config.toml
n_layer = 11
d_model = 256
norm = "layernorm"
positions = "learned"
init_std_up = 0.0312
lr = 0.00132
beta1 = 0.95
lr_head = 0.00392
warmup_steps = 223
Each number is 128 + 24 x the weight over the matrix's rms, rounded and kept within 0 to 255. Layers, rows and columns count from 0. Numbers have three digits each.

# layer 5 MLP up, 1024x256, rms 0.0561, rows 198-210, columns 0-255
150118129130159138110120113163127090127178158151078184148129117117132150113133184148125087093145150146091132175170131091106085149134180153136091114130131098044125156128095128176118125098176091141134135160112096125119121158152063135125069127115132143156157164113075098105166118113118133117093171107109102123122158119122096135165101133054136140154154136097154089085091140143129051168116103139216104143131113108149068116131162115107136103122110120102110097151120141100117150144182118114132110122081115163110126144145151125095061111163105150130107136149100094157092160102144132102067153124125156125122176129175127105093184134104108148120108150093127125133150133090159137091166175152137196087121128156105119146144134139128130119085138149122080125139125125148116114144126113
137149120115102122098136124136113129166109122142129137132102091118108114134096150138095103143092137099118153131152131173105122124094118129149138118116085123152120137111164147130105126126144091134111145135138161144138140160136161127120135166087115118143112120156158125137117106114140146118139140130120131163160148134102138146110114143123121139106114142096123122153132138101111129161111152128142118125124130107128114119169141135091103122139136104105162100140122158127117120162119124124130171120137148143125128118138109117112136116144112127137117136149135143170157118118096138134111122120137127135127126142166092105085120128148132118152124094128105160145116145155122129112147106143086150099133088127111123124119147153151121150166117143125136142099127147113127108124087133
124161155064144095156132129080127125176139147106132131143146129180131123135107143129124129137056135135143174130149165166095114100134120181132119114151086079141116071118169113100139175120160106093102122095110147121137114131166143162147109136107105140137140139148121107140108091094151114121134121125072139165175102128063122096118102149136107121125111108108143146150166102096115076173112135122091161149161099109108128154185170131114137153116126118136081158120124123142141093121132091161116099123125123100102137130149152134119077099136107148109133113136162128167111126150079131079145104080102168162160138145128057100080156140147066145103159138086192143174095132090135108124157163055149111124120109126148138144152165120178129168116127095150141135127151098123118131163121140
124132121130107147140175110153098090139151118185105145124153142102121136130115137127127138108125159154091126132116089094108149134102109131140152103132136113147119154116123165149125145125106099057107126149107148164113139150134099138135116152116168102140102112120149108169099121124146108153114102121136124110098147126144132112140103137109157148139127131100145105111167108138103108115135145096130184140117085121090131069126135112143116118120123124141098114166139096101103112091139151166134169128103156111115125132153125104144089153156132110148128112103150141126126110131096114128080141125137134136128093145139106117127126102112139190115107129124144142163088118112140128117128164139121132080109112134122118132122127180120128161096124128127138119111129193129093130109136132
140096127110112142144129107099158165107117124140152118149144102137113168147128177143138139148077146122145147163142119177106125155152112150167154099106099102118139134130149152164095161105106107128097143159079094102147150121157150111044125123154144159144100116099155137152147123157124111088103149108172137132124107135150133100108094120117129132159073101119087123135125103124114154127111130139130123124142118123098164105129150106092106134121131137126130102125113159094153135145132137130112170098150133131070111121148104148147132126134127124151136142145103105095136128131079134138093129136096108162129132146105116117132135129120161100145135160100150138130148142154122130159103152134110137154151110125170118106089160081131135112136142118116082135095119117068186104114150066
163099131155120154094132162131068163138160115110091149134074125133126127165143145144135137122116174108164094126120147174121124132088174099094091099167093103150102095092121114132116148121153112137113174117104132147132136116176139134086152140136099168135174156112111105147127105144140169126136172120128116136102101147075159124124108135124108126135083170133149124129142132113138105095083107104119157097131117146144118186099141143122137135133122117132137131185122145125115125162056089132168124113139125139142110164103154149106107112135131086150139125134110185124114129137095120085149104106126122131151107159147123100134121103141090126158124131078128161139123123132149145096141118136150069133092106115153096133142136133143133141096125127123170132118116140146136142136121130
103082100056140104119110077088123086153151155140117104125121172159149133130132106135075109171143100111098176167104090143120130159131167082158108079091117105167162153125152127162117121131133129118139150166148139116146088129124084132141143151054114073149071143159116146093160127098102116095156139116109131125135115115113168114092087110145124171160139142162146149089151116089112131132131122126111134121102044090144111016179149149117120132142149127108106200137082129136133114142049188107127173161152143154110133102131138171154103105118117121163119147126102165123101203135147117131129116152143121152169160151118138100113132162141178156135107091111108184151117134119120048155193158138121103183162098116071196092093153149133130072125205079133133116106141160171146120149112161
129126128113124075101127125161128130122136145160132133147094128123124139115123125135099127123121121119145119129144146116088094135136103112176138124150128164123128129122138149119100128089143119109123132105155099142101147140123131157116154138168130103142119134143142131137157116178106113146157123069109138134114125107105118139142114129156165112110119123122138114124171128108113116111143143127090106148112133092166113069132127114125070160114116123120142155148125125121116105138138145116140147123116144111121107138178082113130124100110106076146143131150125127122132132115112108121125109125119115128106108137134134111122147117124140140113106100095141122157090140108123125079094103069115141131158126101139137133095132126153143100120118099141103136162180159146157175165169117
135129103123152121142137145154089101136150141139135125139137131126153109138156148126142113131110142079087132136125157173120135132126089105167097152142063103138122088094109170114128119120134149082140141141147124111128128138146089130130161151086076114145112105090154135078142107119119201117121162160135130127136151100138165143151130149122135165105119125130086153126171141118104111147110132122162127117096151136174115093135115124115145125148141113106102161149089134146078105127143138163148160144146142126118137140126112132124108107154112116111094142136144096155146117099131143111151113121117125143147143145150099109124119163126146104140127148058108135141103108139137118122161126112170133114154114106148094138159135098110122171130121125131179142119117171111109110150110108
171091123082095062149154092114140059095099174108100206142141072115198144106068147151046115120110142149102119108111204102085130111125144210190128095126113123143159144131110075133120120110117099134105215124159087150156122161145127155137095124100097076147180190196164131048099098101047110112145155085159111156138096168090135155051085121132123121080118107104096084156138146148091140150102167111122205167108178095176085152116147109129149061150154122082174091130182132161089101143118151132101137107109156088137150158187144106121180121065108159163138083093109144148097056146080160152141112092117178133108163155184096143166180118099105148121153075098149119176097160101180136110141096124104146117146130114114186118181135104166114117130143067089078174138163146100128174156174067
123110136135129166142196136112142184184151098124115097116144200137142117110142170120114133178114136109153109133135105109111144138116188147106144178157100145101207147133146167136129083127129116115115129091114192146098131140142093126135102146138133160139072163110116118167147108136136104142102119131113120133108172091128121138121077094129082073146137110104144138150126115116115111119129121119124156131118101139025131126121140122137112116110136130141118099110113109144128118163096138136145165158132124146129121112115114094102150098143105104156141147115128139140161099137097117105104118140116120145151094137130119091119108078122175158173148167108102146126086129147156093082162150119197112119181105156095106121111149151126129128115135106106107160105158149130095128156131115
152120114163111136146127097133131157144130135128133140144108110140097113161118125143147142117130137116137157116153169163100121166101126146117126127110099105138147097129150130104130155132118098094121154162111138158125130139110140118082112140125137088143119122145173126113132127110098108123108140132158116126132148109158156173118107126128126136152107112115133120112120090103080157137098131129140124108102131161117134147125162126108144149156171122116118141128148140142090142120105141144135137111120165125136114114110150145080130140108123137142097164136130114094125101114141134159130130151114116173123121122145134076121117163154102098129152149118109181136152135151124123120122115150092143166141100120122141123123121136130089092147135101104130115063146108113112085113088083
078156149125083102138165049195114114083119143110107142138140139083137129169103114140112131130109162084125127143119150178106148129113086119158127110176140143177141150159137125151115155107129166133134130142109130108138146122134139168099092105075143152157089130141148169118128112109081132184146150127137147126106134123124121105099123097185149132095069131114105126105130177143100148167155140166112116047145112121129110098105133147158130114108152145115087112166142112086140094148133140144121112141094162134079104177163086129133090130146111120104129117146112133116121140159105146138128170106115128145143165142124088117135107095124119125132175114123128161146143131116129091136129126111157063113133133135130120083122134117138125168136137158117108139085106153097095155134130156
# layer 5 MLP down (transposed), 1024x256, rms 0.0498, rows 198-210, columns 0-255
100116117104121136153125142211139071155173124084134093140098140109136081147143128120110119121137142085079127165094118113199109125146170143196101140127099147169122136160147134101075161124099118141115156165120154184104144131103131165125135110113126078175153058105094200098143140120124170105089141123117100130107126123141161124116136126157167122144137149140203121153091136141100136112123124111114141145155109136140107140121150125139113075115077132161108133143128135124143111124136148163114128125146146114127103194167137114136105116177126100087133159122117072176138164167095082135174143085140131109169103071088153100157059145156147090146099122112126136119091113147094113138136117097138109161166119175083110129137159138128124091103131096125122162126157109108156096131096144
128131110132119108121119089111122116141124135117126134124110084128109122149123155140123133142100148119142145133146162164133131108097120129131158120151112103163156126113154147114142141118128115130120147123139143120121137138121129129128116144109119134000110143146120127128123144114131136124152152145130119142169181133103137125113149128132123151118126128117121121131127125108129116187091118130124113141117131111136141141136143128113122122134148101123145110152143141098132117133106145146120150133152126129130116141123118124106126130107126121156121127130134145140129145122112133138094136118121158138102137130154101106112103122123122125115142115102117140128105149130144128094161099114103133133135123146123131124145136136136138148137130137129135135136161101119125129145104117
123144111106182126131162106113123138159112093100165127142170091103138102145103179125132151174126132099190144110097131189125104131150107128126063144122120114096103124088146129130164121124135113144169124056101087161133066066156121144101109119102118144148123144201126142099124133122120124141091122114097126186185137151058145086110156131083169089114122132125129204166109182134071091149160144140116163113111196112138155167142135158129128131153073152114155117081116126149158038084108097173100113104182099124118123145133099183147088127176139116097123123079163097082113124182098116109140109111137178222111163144159084116149204155082101083110120127121179115104131142079140137145139133177135095084159155137110112098120126075142100180085095145138172081134119118107142240137120116
122130145113110110100139126103126179146116137118143159120148116145097115128090157124087159118139138132141161106138141101108116134124118106080149138118140131147115118126127139119145175151153144127120119103143123082106150129138136127105093139116085126035089110171152129151123152105126145091095151125125125112167140140116107160126180115118133148094136116150122138111123118149108110128083145114134150137126120149143137128118141095144149116153129133135125114126110151137135091135133168125141143077109118123103114109108111123136160145133122158125114138117116115079161101127149144126141117172109112150121149123118139146139123165122105115132131113123102143139093156122146120141132105149157138120132146119118139139136130129118104133153112132113182167144170097143152134158126144
098156087094162128117103133128105105140125102122145159133061141121131135173109102118089095124149146134146209120109143111143111137120165105115110143135118101089131116153107152114179083145072074153118075139125136192114103173133112132183128126106108096131145154163122141110152135126123130170090140130043135115114158125131131157175107155172173124122127126167120136158167108081169144114177127119116098167157092130146113137123121172130186135153142132096132140160123111136101197109078142090107071159135153079182134134104128110082066135109133172088159161083082156137111072119156078096127163095149152151106156132122112146130130165166096202144138130136111116138136132091142170077141161150155106117084121124137114111121115140096146116121117092099171134151090150163098122098118136
131142148147107147154115122112152156148112138130117152110127129113125109094134112112158134142126143136109084127160138103130168136104095122130120120114135147104129129140108117098120108104138103090160127102110156119139117140139131092106111091068114178115117140168105140129155141130140124104112138120136110138144140156158126135133168130130102147112117109144109112114110163128138132145118118118143117130134108159159096089116132144118136092135140135173138148161126095117116131139132129154100145125152159158083135148117145112143152151132126141145100131115139107131117123157124152170145158138128093134118132127081111102151112088129143147129152092131123141122149160088115135166166110164106120123116133147131120105116135142120118127137109140155135137127143161065142076118114126
126112167121138149118141119168093124134134124132110142116154156146078146188141108137144134107065133082135150115133127135089124104179080144129084119163102156093081111117130162110111158157139118140125104164129093140107140105124137125108137138098153128115096121089115168151137130192159102154146108158143120147126134146122154157086145167122119133118125128145133172128142119180121105078127129104130165085138155153148134158161117135149171147159113130122119089156112143141173142086129089169115158148115115102118140110155099137135128141127131088093155090120152156144161107111084134159092131121100124104083127101117128128121131102129082103160114107146084140116106172102153143115086124160094123119159113145102106139149120167158123129159128147122145100120119153097106142076103132
170145099109122108130132128148121121137127129131106113129164113091138112148129139099161170140130132122116125133116169136168130123124118124138136112115128116154127145119138163145107113141157142100130132122122101144116135113149120119123125122124137129000118116114136121120154176111100152130132138100121142147132127115154146136131166143137131128150118135137128144157129127140113109143146121122145129132105166134112146138110120112124142123135108107123111090126110123142132116129096118135138123121118122113146085117111122121156139125103117139131096122153131118102149136141123119122134143136147122127127122155107143097133120144121124112126124165133123156133152117145127143107133111132141153155148140120121129128115089144147127148142111145129130142104133121113141121126129106
132116142152103143134121142093136159082126146135101138147154095148103123130134140145099132117131140120138122106145153132114113141121158152092100136135148125108112164142093099087112099080147116138122100094086117160141148130135109128091124166118109128097124141157085153159073134131138124144115125142075142089095131140138133118159133149100130125118116115108125097128111129106123140127112112105075129097122127108115090109128134087130121152135116161135124133159105165120192147132097159046099106108110140121172159128142138163106160131120097179147141125128121132167150126131108127149155115161129128113126140160142124146159147109133085152117148137121130112128147179093129115117130124133133097196165112156174178093134114176141153128166153120121145130152130090137078112101154161
147170118196155085124047109013115159228123133137125142126089121098096170017226087108144141164197152155088129111189117171130119123141128105183153081130075073165063093086166119070129146134178098038109137139198122123129111146192040132064122165105101118114123152137118019151090200066119176148151157066130162124170134103120011127072131171048071175170134075184138140141150167116133202153083135114156138102145064000178132070204128105101034154044125168112042107130129137183107229169168147161149133086084149122144150073111133121093125088127165094209088172121224098150091190160140080122081113193122127154184128115116226133133069109059133180081094066191125141120160069026151146137187091116103154140125165115057128111185202119121168065248160092124132125115167110153171121179125107
120132112117154139109133097130137175145138163143111121141117120138126122090111114134117090116147108105089121088114137126147135072129150109139176113124132104145123155117116129134180129156125112140114127123145139133104126156154138116126122149129121105048153163123103108103172145130063123132144123074129125116133134135137106140149129126114092137140127147198100111142163063135120120119130112091098110122161145134137147155149144151114149101122132123124132159128098102107152162132114142118108153126154132116113132128130120104122158160131139124135154095142125147144138117143133138155102104119091144153135093118110143129140106125085146156108123104148131136138133116132111115113125130118130146107124127140160156142136144144127136162128124154139113134149136134138134103141110134
133135116118099097109149148094117090124109133150158126156150149125143172149153141130135121095151133112152121142147144118121127134147139104133112127113131131086088120138126113080148120157147149151123073129093112135101132121151121104191128100154135104177147115122146125122132139098137116096076085116050122127101104128120141117144129098100130103103134171119124142166138121129181102132149132142120139122146118121131157149175102158125141120108128186158137067129103162155167140118114148098113109119115139124149166141127174152136099136105173158144134155113121109158092097101127108129126088156128123110184171119121119094130147172149147126067160141073141107099116079095119156145145209085077111142081121109135164110115115133172145132134133104127141112127076160148114136140135123
153125108136136142106069173111119120179127100148117141114095098127137142092141107134106141120155114159130113171149128107134099082088129163074148098136153126105100171134116135161158151125110119128137101167179152115091142153156123112124190152102147094120125120134110129137100149151137120147091148139137138127095168192126109162132120122083144105114148150113136124131150122119117135139138139130143161068101127113131122123113126082115148144103086115143084108144141177201095134117137152191142126115143181120143133111097148138108129146158099120144145138128129094141115148138160105135102116099072142071114152125162120144132124110116149140106152157139113095144136110119117138067112159143127134135094096121123101164126135099144144141143135113099095106163115105137121112109191071